Weights of a small GPT-style language model, trained from scratch on English Wikipedia.
Size: MLP 1024 squared ReLU, vocabulary 4096.
Each number is 500 + 50 x the weight over its row's rms, rounded and kept within 0 to 999. Layers, rows and columns count from 0. Numbers have three digits each. The size before them is the row's rms in percent of the matrix's.

# layer 9 MLP down, 256x1024, rms 0.0601, rows 163-213, columns 384-511
105:558504546517486558560529575449467598497544421509502472456507422525473539494544450532485511520538470505493411635582492541517524420465434512507535478455576573528557510476522466506526470433476549460469576561492546502433529484516539552527463477586497635541438532517540422419529560455507554462473486451493534528502413393502513431500497451519468442427543476471548395534518574458436537450468
099:496461546542490418489472466514499455467435564504561472505498572408509639582552449482457467456501492464599573429531482469448477429456503456436563513440544492465557514500375517478553420462508470485550496449540511512434471467448558516489506433452527466589514575456370464510480473513485518449613603433473467438477473489501493449553522366541485427541393470408436548534509521487511476529418
097:467411451404479536560489540459460548456518556427425448505515559476495552473461483527514532530557484452552467552513496490481524447529567435516481553582472324483468490469489489551478447522392503466433428478494563478490477534533508422542428443579534523430512505558560523543496487511501523530433523613434431486504517567484447487474529512519568412410519532504465468560541449469450492467541
165:447457456567455493500301535506513571537463435349475471520576435487457449436511527536495482488507550530520556526484519487514451513544468505553529474474526503543450440482412575392449507435536506474355525488539494525559505512485544532502497457538546517517541523515624415397460483358524552533518578519559438478508446480508516451470452518475523479499447545472457533470476538503423467543448
098:395406468418488536500496528509525570497454468493415544591503579477504490461513485434583581503504453487523458552537573576533529654530480621478489464516526489537436470487489495465466497460488513551470559454497380478415453432526483423438513429490638530534575515508472494508513505574517529554455566428508576506477415432531593476442484536447468492437538541530556429452486459545506549453553
098:530459518604469523470527588562495476445623461588477413511395530524581485475483476458483481541566565530567560539552472457514550586568508525496496589487420571563493490484449532457549496480524501583604492525568531441528504579551416442470523489570532516593555492511563485464462430540415511461561547468410553495502463583440417529531528482552498464585540543518544533442516474445539390429527
100:467507525554483482470470477510440443420469525539580503474454534493517504461563509441499526595522573469511462535484513600484505484450532517398488432436528335616497536478442541517411639434589544517434571470507533485575557538556490478416383519460502471519316453505498490522443513565456406590511504498437503586375480525597456471441480531587518520592434475457468500484540541548545485486499
098:469427601476503605555425530407561498574497520534481538505585525466435464479593503535477468515600516456505423526574522428516562485459591394503372535498472503508438482498450482455512439462539569510483443533618457477461500493496557508534490590533391598558516460551612541445506554484561430551474484415482570481475515528541456496538501422475581483604544529515523537476460556483515531503440
152:486494500494466423415342485528439494509511626461528515481513531489573503412473532532535502454573450532465519541503503399440510457525354515455510538528557416406517513456467509489494509425442455444492531483571521510450541507607492471540530382460431519447471460398513437550507458504544544535439475445535470481522459498456502505547507459537504539521527282498490513421436512523396503476520
095:496574573624505545580481387536497478503572394482518544489569503477541485505612438488503532492503430374505548586552594435529502526487474526513464531566471444507517477466476479581490542524552527562515490376430493527467415440548573465479399511436538487528547489463619479519485466485503528541560589504510565469534383413462580585514445534553496432453466443511495551486478481568522495453606
103:461509388490519467543483528346455537433481460524509580449484470505511560531467427397436549603487546463524481490485532410450489523545506507482468542621446676502499507533585436467490527486502490477437462552499516487457496485460508568521481538485543464442488554443591491603536537505480463467560503543518543479524497454531498501562552466526557478493501471526455479542508488528474509586479
100:451493493447464472553461395527534555508520456449489563485403472554516570529454526446440461534649415497498524372571543387541484665479539418432614453561539579551503562466456511527596532576559489479526507456506390509513406485538587433579540475498514488353451580503409514469400593492515471485548515577551438484571465475496510483526460436469501459578481506520465501575517520522497572536500
097:486541524569491476512520513558535418509479555500456567507524582577518559469478448476476504387596541460496347403482602501516529394555493576474527469435496447589522478466390512437522508515536454445497500461414462600524508447442529542462607423511550414457573569422502495516566571460464531532455523473493603474440507455499607597566504464511474537512510470560462488524463527428499556489434
095:518422533665512434558485483438528515451584541442524583415414436459549479532492557526482417559485396514488555524463505404492381601566509428399541515470530546512611525501528493476512505505472505527424514572595533396506652452456507479526469476504491556468480597471464525567494583451433604503542521480491480529460575507433494513463497509501440563496538511491548535530498467457474511507469
100:474516533498491511532433579557455506495435598572527428521552549518484639437481500469539475534391511505562537506462457538448472482504433468463514516552487473490522550538506474535545536511445492520601517451466538543515498501509515425461590470453474498578455492448550483498515452471438590441447486514530533556549398555508521475509568565579439505452560508538458491428479534552503529399526
094:544578515474469524514469490475452465560618512500536515450482494482461464454480469496509488396502544467504446482431436472582610636595472414487445494558529416456568539519411445506443524391509499509571475557558624491495489495596421523532510482489505387494553475453533474490534491530486559535512468611469543485508473441447583556528504466470514522540521460499500489480650476502485491515592
095:528487440563554532433491521435407425442469479498438485454435495579533547496510458417482483420517503489420528505466504457435492510493509553441574518425535520604545545520392483474528507518448342526508506432500547579466458530496560390478556400596486464495460442526577517472515549496529494533539473602531592464425500585518553578429560449446435533454499510470525467519439579460521435452564
095:513454600526415548585552515483581495461481546477394463543435486529456411511505577488509522488522427542550525498477539435502512566526463537514451544466553503479470417401493551557581548559518497490510513512418437502474631525445448507420425556443436481475489564575495421464548486483520628491578504504594485558462503489530592423581552582535509406462500453528394538494352470580423485429501
101:540538530497465522515590508522626498526576527425538515501502470492548465552402615509477609542500423508468514506570560480408495466506406474509489498485449393534451485646657529520523511513546569439555538593470509474459516541476443483431515490467489591488531539551488513460518618531540449486522622588458422512494498487457451511493432467454557425526528536456507523473436514524529427481446
097:562654520528506493359545463557510524440471547530509434516539578495458451495526471385575518491552518484479543525507564572589459530471518501588507522546418528573524561560568529381447380521461451550565503546442509456557496537498507509535568534459464506477517472626500560569518615448536499586504419505498453506493627525544488576486497555518526457523537489461545468540447570514477426464332
100:409502449490531535546530483522479485466418480446472587558480579538445537541489531484518552565516559495416528465554479518514538424356486475469565469513508405524607504570505540470504532463450447548485444422494423520566511554500533586463488406481441460480530543446497459484435510529491520442540465448515488494515522465442495593548428510434531564406455433466539524523571518536487425571469
099:556467397466532412535515539435486520515516509539474525537583446542530475497508512418498576473570571530555437464516594515456651465502446472465578443462486561491590500513540479549541548461543436462379493569522426471492506470572541491522449517444538500520556518531518508439503540509521499482512468555525449539359476503440535491554552553517600578522642463525556527454509446500516549529418
096:541521455471557558538515508449418579464488466416501584487520473582444547509536506486556427481426483502507565444372422437482544442533547575493572562423482481588429557508431571588479453487529513462481423415546603509459423445382554466583503451542424429440455575544444426525507547510452443514508396404493514545522479485466485609526510509412523533466518505565529502468588543482521571510424
098:513454445447489528431435492513439448491453484553417557558463490444464535513510521519556613499542502509570487427626493457473515550537471488501529546543431424492511428492624555537469391508454550506435508556479505545450510524500417507477524445527555420488607560480419557495605476506499460577547446458505503459549528385458501611372550571549588554477445517579537453523554580440581494488440
099:431506523563533547490474470496551453550466530507490446463413521542535455481417415548448522520452497523472505468505404485489548425527441522468430537561434573458509556552447478509562496506538392493464460512526445496542541474500459428484537569467539508509513543508546395516555514509517528507518519530401561533494488497487564499564443610422521397515475502478523498521514443562443545462660
097:538480509543431534498479511465526502457445500466470483484512520501454498540557475437547421539491511458482510494507557510452470535542404481528593449499480518451486497463521579459493522482548537482598446448528492496532562454513512539512540481566591504507521532535556486455452495617513544546482463456427449498481516530495483494479542482516492504495478427489504587451456623500432475538489
100:547552489403493530496534515397342483488584469537552465484455457544519442498596501475512561451551356473553560497569563451465482460499441563515473419498522490487463490490524516458542485453540501621497494476443473543429518555489541430523553523473494443465420557530524616548518558489574499544541615513471384457383465506435431595507522474533471387519484429502462558556484479554600550502493
098:480494445475443492399455535558505443420528447544533467585486515403558542505484501447491427424489497522522498463563541424444481531448490558484468556480556508463472544515578491453477503404545432447522549506493550599487557488513533498434463544477502466515499523478468580524573544474542464482588473533461524540437488576503562461589499452651450491565475524551512498417577441424543537417470
098:487458450578528562441524546458554478491500469590480536483485426597579553529594537451476538527432482484518542594555538493554501473419359542574431529576441382456488486605540482512543601530462541557518462520497501515444451439562495519446429445474478501465457428481417494483481501564449481458431409603517421468452439482399485444518661519506477503523440441431416499477552540505408431581471
100:582504478509503625398566390536496582445511415508598411502517512454476451448515542529496451520479486585502476495489481593449510520502530428526623432392526537513529544527502442505478588579618573485459537535462511612542532401497505563442492452501434496473463454568482380512445469469473488461523476559487521521457596539534456419508504508548465503496440557512505535476573468535480416502509
097:576450489523523536702521498543560478531550601474568481465456450512490586570467489405367523556465456475498511480537507523489527476538549534423471493526464523454467546481482505489563493555411526542506551480423483488625423575447495417463543555487588464486495447372439494475420540538548507501421548471533505544602385460515461480411454537575512522650468500555502542543542475554454561458473
108:450548501468500448480409497473516506502393510587446517497489575468571462478597458559493490423437516461492410522444513496501508577546517597583494499452503461446406451425473542497510555495365530566524477520519525466391501465527554498452477499516519475549476524447508530586452520450390431540390525421524419585522392557487438495498539424512563484486563418451466492510439472418489498511493
097:499398500461432571554438398523477502500497602491508529495516467450491507568448476518463551462464477538485507464455512463541590411508483567427450495527471533502475515474466489524540534402484454558559487551595466509443499518570364488522437501450507547531542504501467479399432564482487478586501557511563407503482459473579557548407509520522477530526450581441512443490490528507421515456624
099:498460576501582527442477490519463542483441472455451513551498509512405465532519441539508458517457382490511465484583523494409474431619433479461569438516471510529434523452490539516468462483552545568526476471598407482628439543457618533598519551583530560531525512520454449489534493550504458526582531465546604507476528428539591497565524468407435505485318490616480503445398460544517499523421
101:579575466534393518511476511579487586403503465464526561549558480460454474454455530493545502417484526535551454487615517522515419556484514458514573478466440512545470577393497428458507529456492521517475509534394469452500544554497461547418574484464507503451503530560510481470460523513554522426490529394448483536442520497427429552564518336548434572465553492507497489508515545476485441482456
100:446580517481489472515488450550528451537421570484508457548516471430543583495467535507503480613499415582434466529384573493481504373516508502463465487570445623444505409492521482508501473500406490445534450495538443526450614436538573477487476424446526513507407484480517572480486508429557447469518549464438323452559568585484573478524502537526496533474396575509514578508486490538432433499500
102:564495576452486519493523497601416493589516621491513606476510465535523528481511449412465522502499587557474552484486486513514514448531473529456516547455407461576541428554442536612483511545496516487356491473489410421495444481560619538540502491506599494477368503511512531457425536517578440441522496454507439462443431533477535523487514486540542528466538534494507539517488544466424501454419
096:456506452486596451433503545446546476536549488467496424494408510466475476398539454453614582584493565484482479518456476549571461530551591357557417589485510539522485482510554470442418499482454536564616531520394445462532476506525532555488502493597500545489486517546447439484507485534532408545425552465537428426538508530510489393483462514585520507366549516486486554483523529518512571556442
101:536523569487516426509540555522392556507519592409516526484573489514465664460435458416441494534453540534436522470509507444408490465552549524541493503477434494591436499553610481440476543514490522470362451499556538532580474545519417488548564529506546572456530543505524475555509583387461530456497428554513513549477503564555563427461512442514503409401522445457518453474504498524558488460519
104:573549519513491505478513539563541485460501429493428442453495504465500503521409582617512589527553512473456557430458563473513509513455477441453488556522478478547516499511473563547543417579533595442467443522553569520487519418437527501541473544505519474383464513446501500420528510513572485476485500427488382524464516542485355498419511428539492512431445462399483506454566390549601501544482
097:441519438494495508481495500450542605488481521406597529533483528603492475514466471415493463529525469485493558614507525493549492462466506604422463538388578551461511460500336564497493535567495501553476509408435477529441498493498496508451416552505494498467561458544499463490617446451524455421540408464470427412467562504465558544511470537515467503414525512484447492485494501504483445543528
099:542516598614482424565457530544564461468541497519455469495553565465532488404453426556501451483523461514549502476516533550506523386455482453528512540516531583505460536459515532546557569525487490470448516523566487475524547505417512477500499507527488451492461478584546530553448479455498456549488629408518531447629536411458506475452507477480526509569489526557429534516541445537538511445547
098:540502476484441525565474503458520575443433456519505495506572459478496502571511511510501533529508505546556501619433501438506533453498483576546497526428552495440548521590561555505428445564451571457566466483456565448436523508467510538447477480519448488403578543418497538525464431549472500455477516420528484521530481448493522472513504536384457510481541493473490589440492447454538422461408
103:573479396460519445493436456492583583561453537407503542527612444504494489463588529539412535556566513535525507547574586569495489575448469504448447433538467464546493512540438438441438584460514519517533506485465548365487568685479477562493491492632490447426507494482479419520501548536532504428400453410521586572494498546492473549457537462466466465525432511424498376500567519521466507464432
099:519521463481429446502499511569584518403542442526491527505420439533603486531448589492511474577453504460511559484491553509519525460495510482425511483488524608481476513487511454525502540552542533458509586517434561470396619490455382506548444546614574473559418470538531516463542515487503522486510524549541335427582483568588500581521516521542534514584568451477510460499507513465457517482534
101:540526481552486570386574504522409441469501379446456461470553518521507503462496560515539484490525498496391593540578511514457484484542506492505525447451454465500392536539499448466469514483514408436479569477481511516521446497439417450446560473484488518360469475447544519484473504576522517563560559526453612507546649502490480484425481493522478544596531536576458514507431466538490512521391
097:442519481593450545481419521575470459541544520453451463499560516382511513502561459499637461499500517469514492489500546433559513570540472585465606484529504489548493487480606463492420493485490538497462464516499475474466645508449526516445390515518535484573450441446369464421468387487582431518462514480495521555524504491505490436452459403583486511478467512471532492441510488579585498484535
099:419467510570494493382489447494474515512602446548447462488515432551538525525540502424472553521498475527487399492483450607470465462411553551503406453469455577451549542447424543511481427591474436420468564488494491527556506493488471437561450440590425473543458468511484498485521488497570526595418395518554423440447516543559571541522480527581494446449507575433418525573481517503499527540477
099:530452540526529483595504463550399531466576468419556464523496409479511557533552490569440474444530482523541540453544434467544540330544526509603495477599461607567510550559422561538387510476497484558511451534480520482534510499444519533541524534477488468500431521533566534405440465478477483615491579573457589514449502503531521584567443496395492608478479526505525492533548495488510447488659
097:500513452510517534508542396469458538623540446479533424477416533513456472567512444519497499414496541586546464512503514532511524535454519488501493506552539408482513524420470520529546554493518535523498505516393573536310565518470422444567593479531523490457330584504418474418529491444540534501545463541429514450634509437492520512514548548544488432458525463509599511579489458514470522445594
099:583565471487542545470529534451617451560479550533517544471541453415481461485511565494508532535465538507457507538454559478640533500419434501509484516436519540415452502523528487584458547441419559476469492489551542468548453473434498547473547378488523553526544478429465423461526519551478532484490448534587471502526508512497549511671519492502488483520460379481535579497523502485532535511449